Weights of a small transformer language model.
Size: 16 layers, width 128, 2 heads of 64, vocabulary 857, 3.26M parameters.
Training: a variant of Adam for these matrices, 226M tokens.
Each number is 500 + 50 x the weight over its row's rms, rounded and kept within 0 to 999. Layers, rows and columns count from 0. Numbers have three digits each. The size before them is the row's rms in percent of the matrix's.

# layer 9 MLP down, 128x512, rms 0.059, rows 0-50, columns 0-127
098:544475569468522593432487562450519544453485530459564472494500429498528549516512449490516585508519467550431471600493558536466522535524421481418455506524534518441437513451503408525565504467507531520489469495558536380464519481638539484495497446484571533568519494510460522560488485587500432510556472567477495511428538550423496439471453550408483480509493518537526499542494534566485466507466
097:514338481420515462565475445482395463557448474463429382497473459581576531502409474514415519507524484536502507555504468520626589591412481481372488496533420480526573450475471403564512382531436575460441538451490638532449565551477518560477489445422468576456479534540491463574566494436409522550430474540558516491478502453459487448512419487519533454503460519454481523500559555481505564491557
099:439501522492499540544427563556428552577495464452511497534427541430481448553591544500427428608430477541406510410460557447481475516536504517418540455497603536508490505448487510475413498565490519458493401536522503457437581472485543555436531392477549444483505537534530408528483453473465471510552495470428547522497468457457447481567506503459493521515523535490446531496518527516490537603531
098:509499400513466535508499448441552517580570500514539508454401497525512468488480548440524433464407489570492516523490590521543440456508507594448484553486529530509525428538469432595556517521504504533557520494553576573579529492503567535394549563413514524504520501415481556545405515569459534508563622501490503522527474499546461557499492458558553533509443582529510557511507513482511599590471
098:533495445422502619578547506446502518507466550482556488535530480443515471480550459476614506521460483502612569557431638576551547460572399534541447456563541489465437529608538415500540494372479485435538536448523530484597458466412461472559585474529497482543445417521449529528541489498411452542509545522501421513501535523566487508360543544505440495496482496495543453524503510523521540503379
098:502527461503565567544412498510499460617484522484497508579476548446418387547429460502515436584415508492548486446479489482441475677495454500535489493421471506491484423466453585503513521542465457565557471539604573511519462476475511556515515560543490460424439525439544482419469448510518470521518523457463447562494461422490551534405578424495568534504572474483497486562583472555449546523484
105:529483490524471528549469492421534620491521467504506554486632524530472450497458542502566549443534489519480457544436508475549524394501474532441538381458513520434540527596435524557460523522506577511510550480474500432551455517575426437496408613539550470444548522499485500594567446463443504511427452529552484506467614446486537491482564528505481462516467527455537513450457457533522510580502
098:478564572467413572486414437500516583525496443447506490406497438348493575513450468540495497456519573467523610623475503493397416503438524512426480517490499511541444491544471399462565498506484508561438455442463555472437496490495560505517551641484588516459512550505499540400455532542492549552636453511480492596441496584605554491511409521448572563442590549528456381510564485518545448423574
093:422530507529515523547445476528536489579381536458426491578468472454599443513548578495606571447391461553541514454497432503502390457615542432502503534512512493463565440456530527570474534538460474493450483531586559454440442541572533493601521514480448468472413569519527500470523469487443454422545579545483476513520483420550478476540419621574480521486536579472434508487507522479507448439508
095:423558491483495572531591471469549490552481439561548491614392513453519526468532499387486487464503486379429510497421402408532469544555443456490440452462399551543482624520439506496575500527551514522415528486477517543453538584591540516502400388581533564544510559530482524563540546560521590454533503443493449540500513530543492423483519525420551466468495477483542474527526543509487491483528
104:461550545537489544512496515534472453580508434527396480427472537526523487469534416479475466570492531500496489528540526491494536512590489406533562511528540516608510414589514445455541536584516444494551511537589465434410543504528568532548462463469525445549534526480522434432530547565545492468469423455548526518471424577449440648441418404594495493524502596425409511498515523569450557388471
097:470501449497535505582601480499416479451558572479519451467585514463471614515574583481587486458524502511490463524577489576474536522495532489579506466500488557420519504470461527563408572426557549497446449536491508475562402555569519529521502523486467530440472453566546490410466501538437654460451471539374558571524423513490408532526461540448590518554433497501619505470462465415433468520566
099:530499458516516485502499516514540519414514543422450485526474507505592512543568531479499491440476482532439522491503516454533573421491547534476472541472523580476496501555491448510602568487439497451443536551501430565531468493474457472560524490523479460422503523505503579461486444450556490494475430503437400443594494462567432595502552514462437487460558497456478415452453499539517528547586
098:571481481478487496501520489483609506573444513537466515494523535529440411509546487550438608442551650535577601447464506462496492499516416504466429434504473502522474521471466448512474491536529458420458545402495477518495522513463478538535521522469507451472507586515527543593454528469547505469578426511469532401557516526484534520578436470409519508402541521510425458427448445510465468535480
100:542604471528486510483539564450571425541490520487467499487514571568572518549417538526405444500410600575521551518512540508481443536480489469554584559565540445533510568361457531515524475636457551524491545572493559497469572515493503525514496443531467532462474562452602550540386478402499518537451529468522521595587531525431459558493499403541517445431505578433542571501489513398491535520533
106:517421509464506445398487541453578567578484416468548420522550431487400538494618496494553513551497458520492461505566446464498568501500581510568491478508473434538429523546499482421570455546494585561528540492572511580500489430497462467431432499491547453473436486479495542602467578468597569554603538553568489488542511520474548515438502538565507570454427463464542428445504382552478455518386
101:498513500446512504467508505447583550454608507477442496584554472596455465448542496435537522529530530548494562447440451506527470597424459525556496527548499536503545568519540496573426481537482445431506582510546446561519445452520503504534588448489464531453480485500505433506540562537526521478555558517530517519498525528573505549551443548444515561436517468459617505491465570517511535499563
105:440562559461454456532447568435472550508502606468456568410401497489513440538441538482384521431486549454578444537542457614469493583499454552424511634506593487468475538462450444462509543490454484538491505549519430552528483568507500503412535486485534518435556478675506484503437594524537447615510495458490473467536560465639451521426418504542511510410502522527434431510529506500552546507496
103:482543579416456437497457490445507577533522429618565479490481561454527532532506483411462464598531506488450460548453456421519530560426457522393459509513567412530473409487504473477627503481535513523500512483531539499451478515524488463431466499470516572510545534516509492570467450528433509496469387578460516504556590516491529486494494506491478532417503506541460565561496604493553557505440
101:540469573526512429518497534591574520572578594456469555526489541526462562449533478494466577505406510543563490520580429535440507454451467464510498465523469491633417526481458472409573435579565521532554500439544505427560495461558519530498503515565581439516456439526498528502504437473536481448534529486428438543540551550538494470593486404531540501461506505485489515569505404480451570542433
099:438453520477468559462528495583526507472481467490500487547490382507498540425525496429521556573513467539486465404480492463438537584508463487494524503480531459534485531561607576422438371475536501529571499477613520578567525447480588505446496504582472425587490425541510524459478502514448545476502521524529478440490531492514432486534533453432508489559477448491452544551547490432505575557398
101:491559419447501442460545486482490531531451517507483491542417454550534567510538532483484460492449484507501496497553500539488496508487532568576479582563459532593393555486474539484422455447478534497434546578560446462586559536509525389457501560452490471542450606542552502597513540547401405501499507568489464528573499542484556462576503421496439474382460476545581510446465571593554474498527
101:463475453468365461476440491441504486466508517522505534560501550498500478541502536511566530466517518503458576489483495472539533497407457526466519504445582431525551501559494600506524469449521555517408434530587479575454576489495479420563569370556460527487468424437463549524501493437562473474578514512581504533551485455455449464554486463513537596439596480432427431511512523444512543552482
094:479432453522623466508441451413421586522612444395485418515458511518514562579537549545560507420474522461481508501476424475518519554507488505556528476525547437482469537485540531474407523529539601408472509436450552432489442520599518503502454544566525490486571571450493465469493488531544503498489552463466546389528482503499580528493433456467552569535460529584500433477494458473447437431453
100:530447505440499529413597461437457470473550528451476420560434554518624552486493503577480529506547550491521495552502385518548498518544595498387540470488521612572441543513573439527475513493481472509478450490425549490471497516538478456486505542479510577476588544527489479520458587508552471434518497536476492507458456492499426456454505513500475508529545572456492415554427479536493459454577
099:622444466564474537545449515528422524434524556518482497514439384438513506509472413534544454520464423601496447497456518430446469545490468506502462501515465524482470468430543503439464432503464432497615517501514486454594472607534521491520481471540487507584539418447476583427547505474475516528464484491584463494576537462495450509451585396451469433454515458516506418464495466524508515507425
102:586461421481456632484508552449475409471605448530545532576462461416473525495484513467564477520410481540560502473491459475454527484533516531475462498567416491395478506472552560535438468582511565535527587433526477503557488485540454489452377583432503498530518455472523464554502474451574545521483517550552492492527468416442544436518548463485527510561574537553521597506421486476435537509509
098:518390587498490527471597570508513464476519485516466458504552471531507507575537487501514486518585550463501431458446548423510557490459431520540429516511484601496512492478524498524540549496600479485422540445582526545420462578468535532588610590497533523550531495488475486478488511487377611478468423513556482453501433496641505542416498506457588500547524552459529541484545460541535447451490
102:416517487496458534498515503522563551456418460469394507565635539560495514484536537503480494481499498492408474512460523455490494424444551505561432491576549464518460485537521458576441600588501442491511510485486577464519523422525464538534524430482564508588380390530455522452435467470447601551527466536512560426493409490431471551470543490570488476589499505497542562436538480485548507462599
104:523493521534473517469454564589546461472500517527596461490399444519562516498442497456442499511386479530508460401539462436426460506440493503623475523465540455457606464446563413587566468539450499487572535545453536631503559529446435518628415418475530474587449558562538486527522467531560564517451467451492537528431582452537449533496493440502520499518547527555482539434500536506564511398520
098:576506434447518461549542519533451523533618449483533465400591457439521482561449552494382548602456375482493548507640456499526563514513571534478476507472499565512573502476511573487527380579491569550474472593563473542522493600539494498507489466544477511512519405490497523552446541466556554581473499489497466486580511482523564422498482562455429491547444530530519481521503532586533503616508
095:473531500472399470454540528486483583475487548582485537404577487570538501478514553492499482487499473413519604551548572535516495521494485514512604440501508555585475392583565522577490490481578491498508455435428479594538424571497460438598444469476440597527429572470487557524552529474485587549448519565482522491539495493532468576481426578488553421435470560442476462493595571505520535418490
098:558530539475444461473455581490453449576442559512512533509480508579484421420517471599539457485556412424513453566469507378534457485574484431553501421485483473642532450424484428509562620431447445500569485537440496440480436538568493488431404526436541556508447524395472509475562544518490515511551491470558435451504451463455512548439504513452467471621583605488498494420548453465514499551545
107:478485566559547525481494523566527526436447559506486435463581427461460476494505475527445478475520491550489528535566397547486514453507510407469505609493505434556495518515507436480541529520445499538401449448425462546437583520494473452467546523436448554441575611538536488415499518488470509497526554494481537517442495441551551593508486476636503579427460492489477411461423504503489500546436
101:447486485488584428451409495614551516484476563492560485519513534487608474629521527568538474442458492488565547485506447516460465507498557502511556553456526507431569544466598473537470506519477479486498494466486553500579475423514552596450407500508489508421510473572511523399504471494472556506449575496470533460478411555549471473471449430592575450487373408456451407543483426493529483554467
098:475505408462636464443475491566501484547456465560415474451567417557416521441460362537435455542483535469545493418468499436452597448572396504467573502464528453448497415527549505417586477515547500507465621509597537406455483458428512466496482488496446574458428465541499506506521597457541456472454467510540570516554512423567413444514570451518472373503542369402513534578523556527472597548477
102:547453467491540520502418578446504454586483456453465438606526543497470575419451500516599483567458620558543531501460447536421552563499550573551537512446590407550410491544557547333511475470528494508618518452523452487497497378530461560480460530547454466551576543526527486439567538501557428537503531473472524484451505423521502551549487481535433517592463469463510446544540556507496492429504
107:495448381480465507517536518522446539520528441471499545458454401511502528467513611439428482464461516473572397510428554567464457543476584535412561522508471425514432462479474473460494531478502493533532340457449558575609452477441465494457478519455504517558482527465487532376500477533479553458540549451466467557457501519447520565529579467410415495579511508517621522483468510461543472533479
098:513484523486581467583479478427485569501574536529446446511534500494477513513474515553497566503559537415566550434463607530471593567540523598482498517536539473514467545558521532523557586508473428613515503529449545500648559520398438550470621480594536451528475432537433493443503456450536474473502540471522561574486530446487456515521571542499435547461465543521514557489463502471439536524509
100:550481490511459488460505505466459539518442590491542491486504564583446475561542498487595502499508450519591531506511490528478515472542471543468520391418506503429395509583586559495497634477494458410627467424485496492470451526543495472477494583538453521475432417422489508484597494458447553546406359596416486480491525435468506494439537557485478448548553378498458431507488444570478459468572
097:415495466490502557493518483464439521492401460534484504519517524534504592438495508511554442509567428459589483471470442449553580572494491458494466438547446531498528513513560434480529459485485380487393572520459554514520468501444531439497463495564544502507529484421520530464517518403407547538493475522591585441412474438418458568482497475478535490426570399559440557515492547469537460406573
104:429542483550493521509428466532565509492520411494485476559513487636509414505555550527583509511416513492564468556500590551582500543502528471500434502541536498486515481513510481531487464408587549544542568518508553497382440543502481517488552423547504500523524441572533422607488558542498509501530518479470537530404452522390567577466513566466589459513530545486487494439468570498470441469469
097:469447562529532538527565554478556484515477400423449489480593424577541556463433492435503436489501541687557529494441498504528478495524438498493548473452482486505406482613551490460533465437563419459405530554384441481454481568598508509447585461544494481517489411470408580422516407448502440396402552566498517532509504475508445472457480566453452453487451453571476559561551445484455476484421
097:500570466534595558510573506579543545548517452398562482483492519547491456481614531461537601500542447492565482510495494555420523560488505545578550523502521490454477424497511554573373489637459524499559372569608462586469494523472495596482360528583488471432437449488513506544524518544509504427484442471407506503457527447491563464459532587412528495457421547451502429520474506521543530518434
097:417440507469489422536441448479502543478451538497467557554458578473486497556525587472470560456458513532518480506386536516430549467377485535472564542569460518444519603497511437586557464462493573500404555498481536622432444521490470503561442463493464530568443569541556514513504537439498436477445555444418487445447446516477428545439580408533435625451444495557572437439508509429484591555557
102:591557531513464576395444554477464465522489520513503458494467554510478507501557544474447427562493504414468478510506505466458501504508542578400497487433539619527489513505473507473487520534462506522453501471488437466502622521532576516477576574476453511449463527530456464531444525511551506474473477490527571498520503503418464452495540482583520550520436517500460446529454488478494471472493
093:415415527467498545402593560450520585565585425417572523522555474563440485550513508512638522484414515504531460427428507567549489497549617489531504453470478560491496559556520530551503444442490571586508478496495490492469511501458520507535463523519477521521598500584594473534471516573485534463537494537539495478406498521461567524512501450408465524571491562520464469522474542471556515418441
101:467503424459501496479532521511591534496522466510417596379502530501523562400489540478519557552570484445409442490504561557460483527467524452544430546529478465482485501470516490485432512491487510498485516368461528450426452465418428523641462426447469532546516516440489448486503458475528493498414531511463527383488501444530464462444521561542449561585476479575463520497404485516468469443463
102:561448585517497577418428507544519486424562622476537501420508526428541524483451509473424558374478467489399483563403488569487498412470506528368476578458592440476565496490439447460483498550506618506515506507538451538541580530472553584441565498530541449497531561544515445454476582498466508452482567464484525481565481544486514522489547398544437496456500541466527528464455524517559458525455
106:520522502527547521458400520532484651508446484455535539499461502484509464423396584486572525498466534423495386533533490487509489494468498524569458497475398572512522479510518487481473566470557433485481511518512473511500513547477496531500514421485392554522483481498526479529568403617496487538526468567551487464519491547527557466509505536506569452505433498355560419430519553578580537547547
101:448391448492591459482470472539518525511509528467515497533498468510503466518362559456575545447457536532466567551412523532513450518467521526478447595576515591550426451579501484516525464555484418399453432484560450519529426441464504493484448508487500551487463525570541518537559449448592539480470504545483476460427481472518448492488477579494466536510466515500508514509517464536503552411486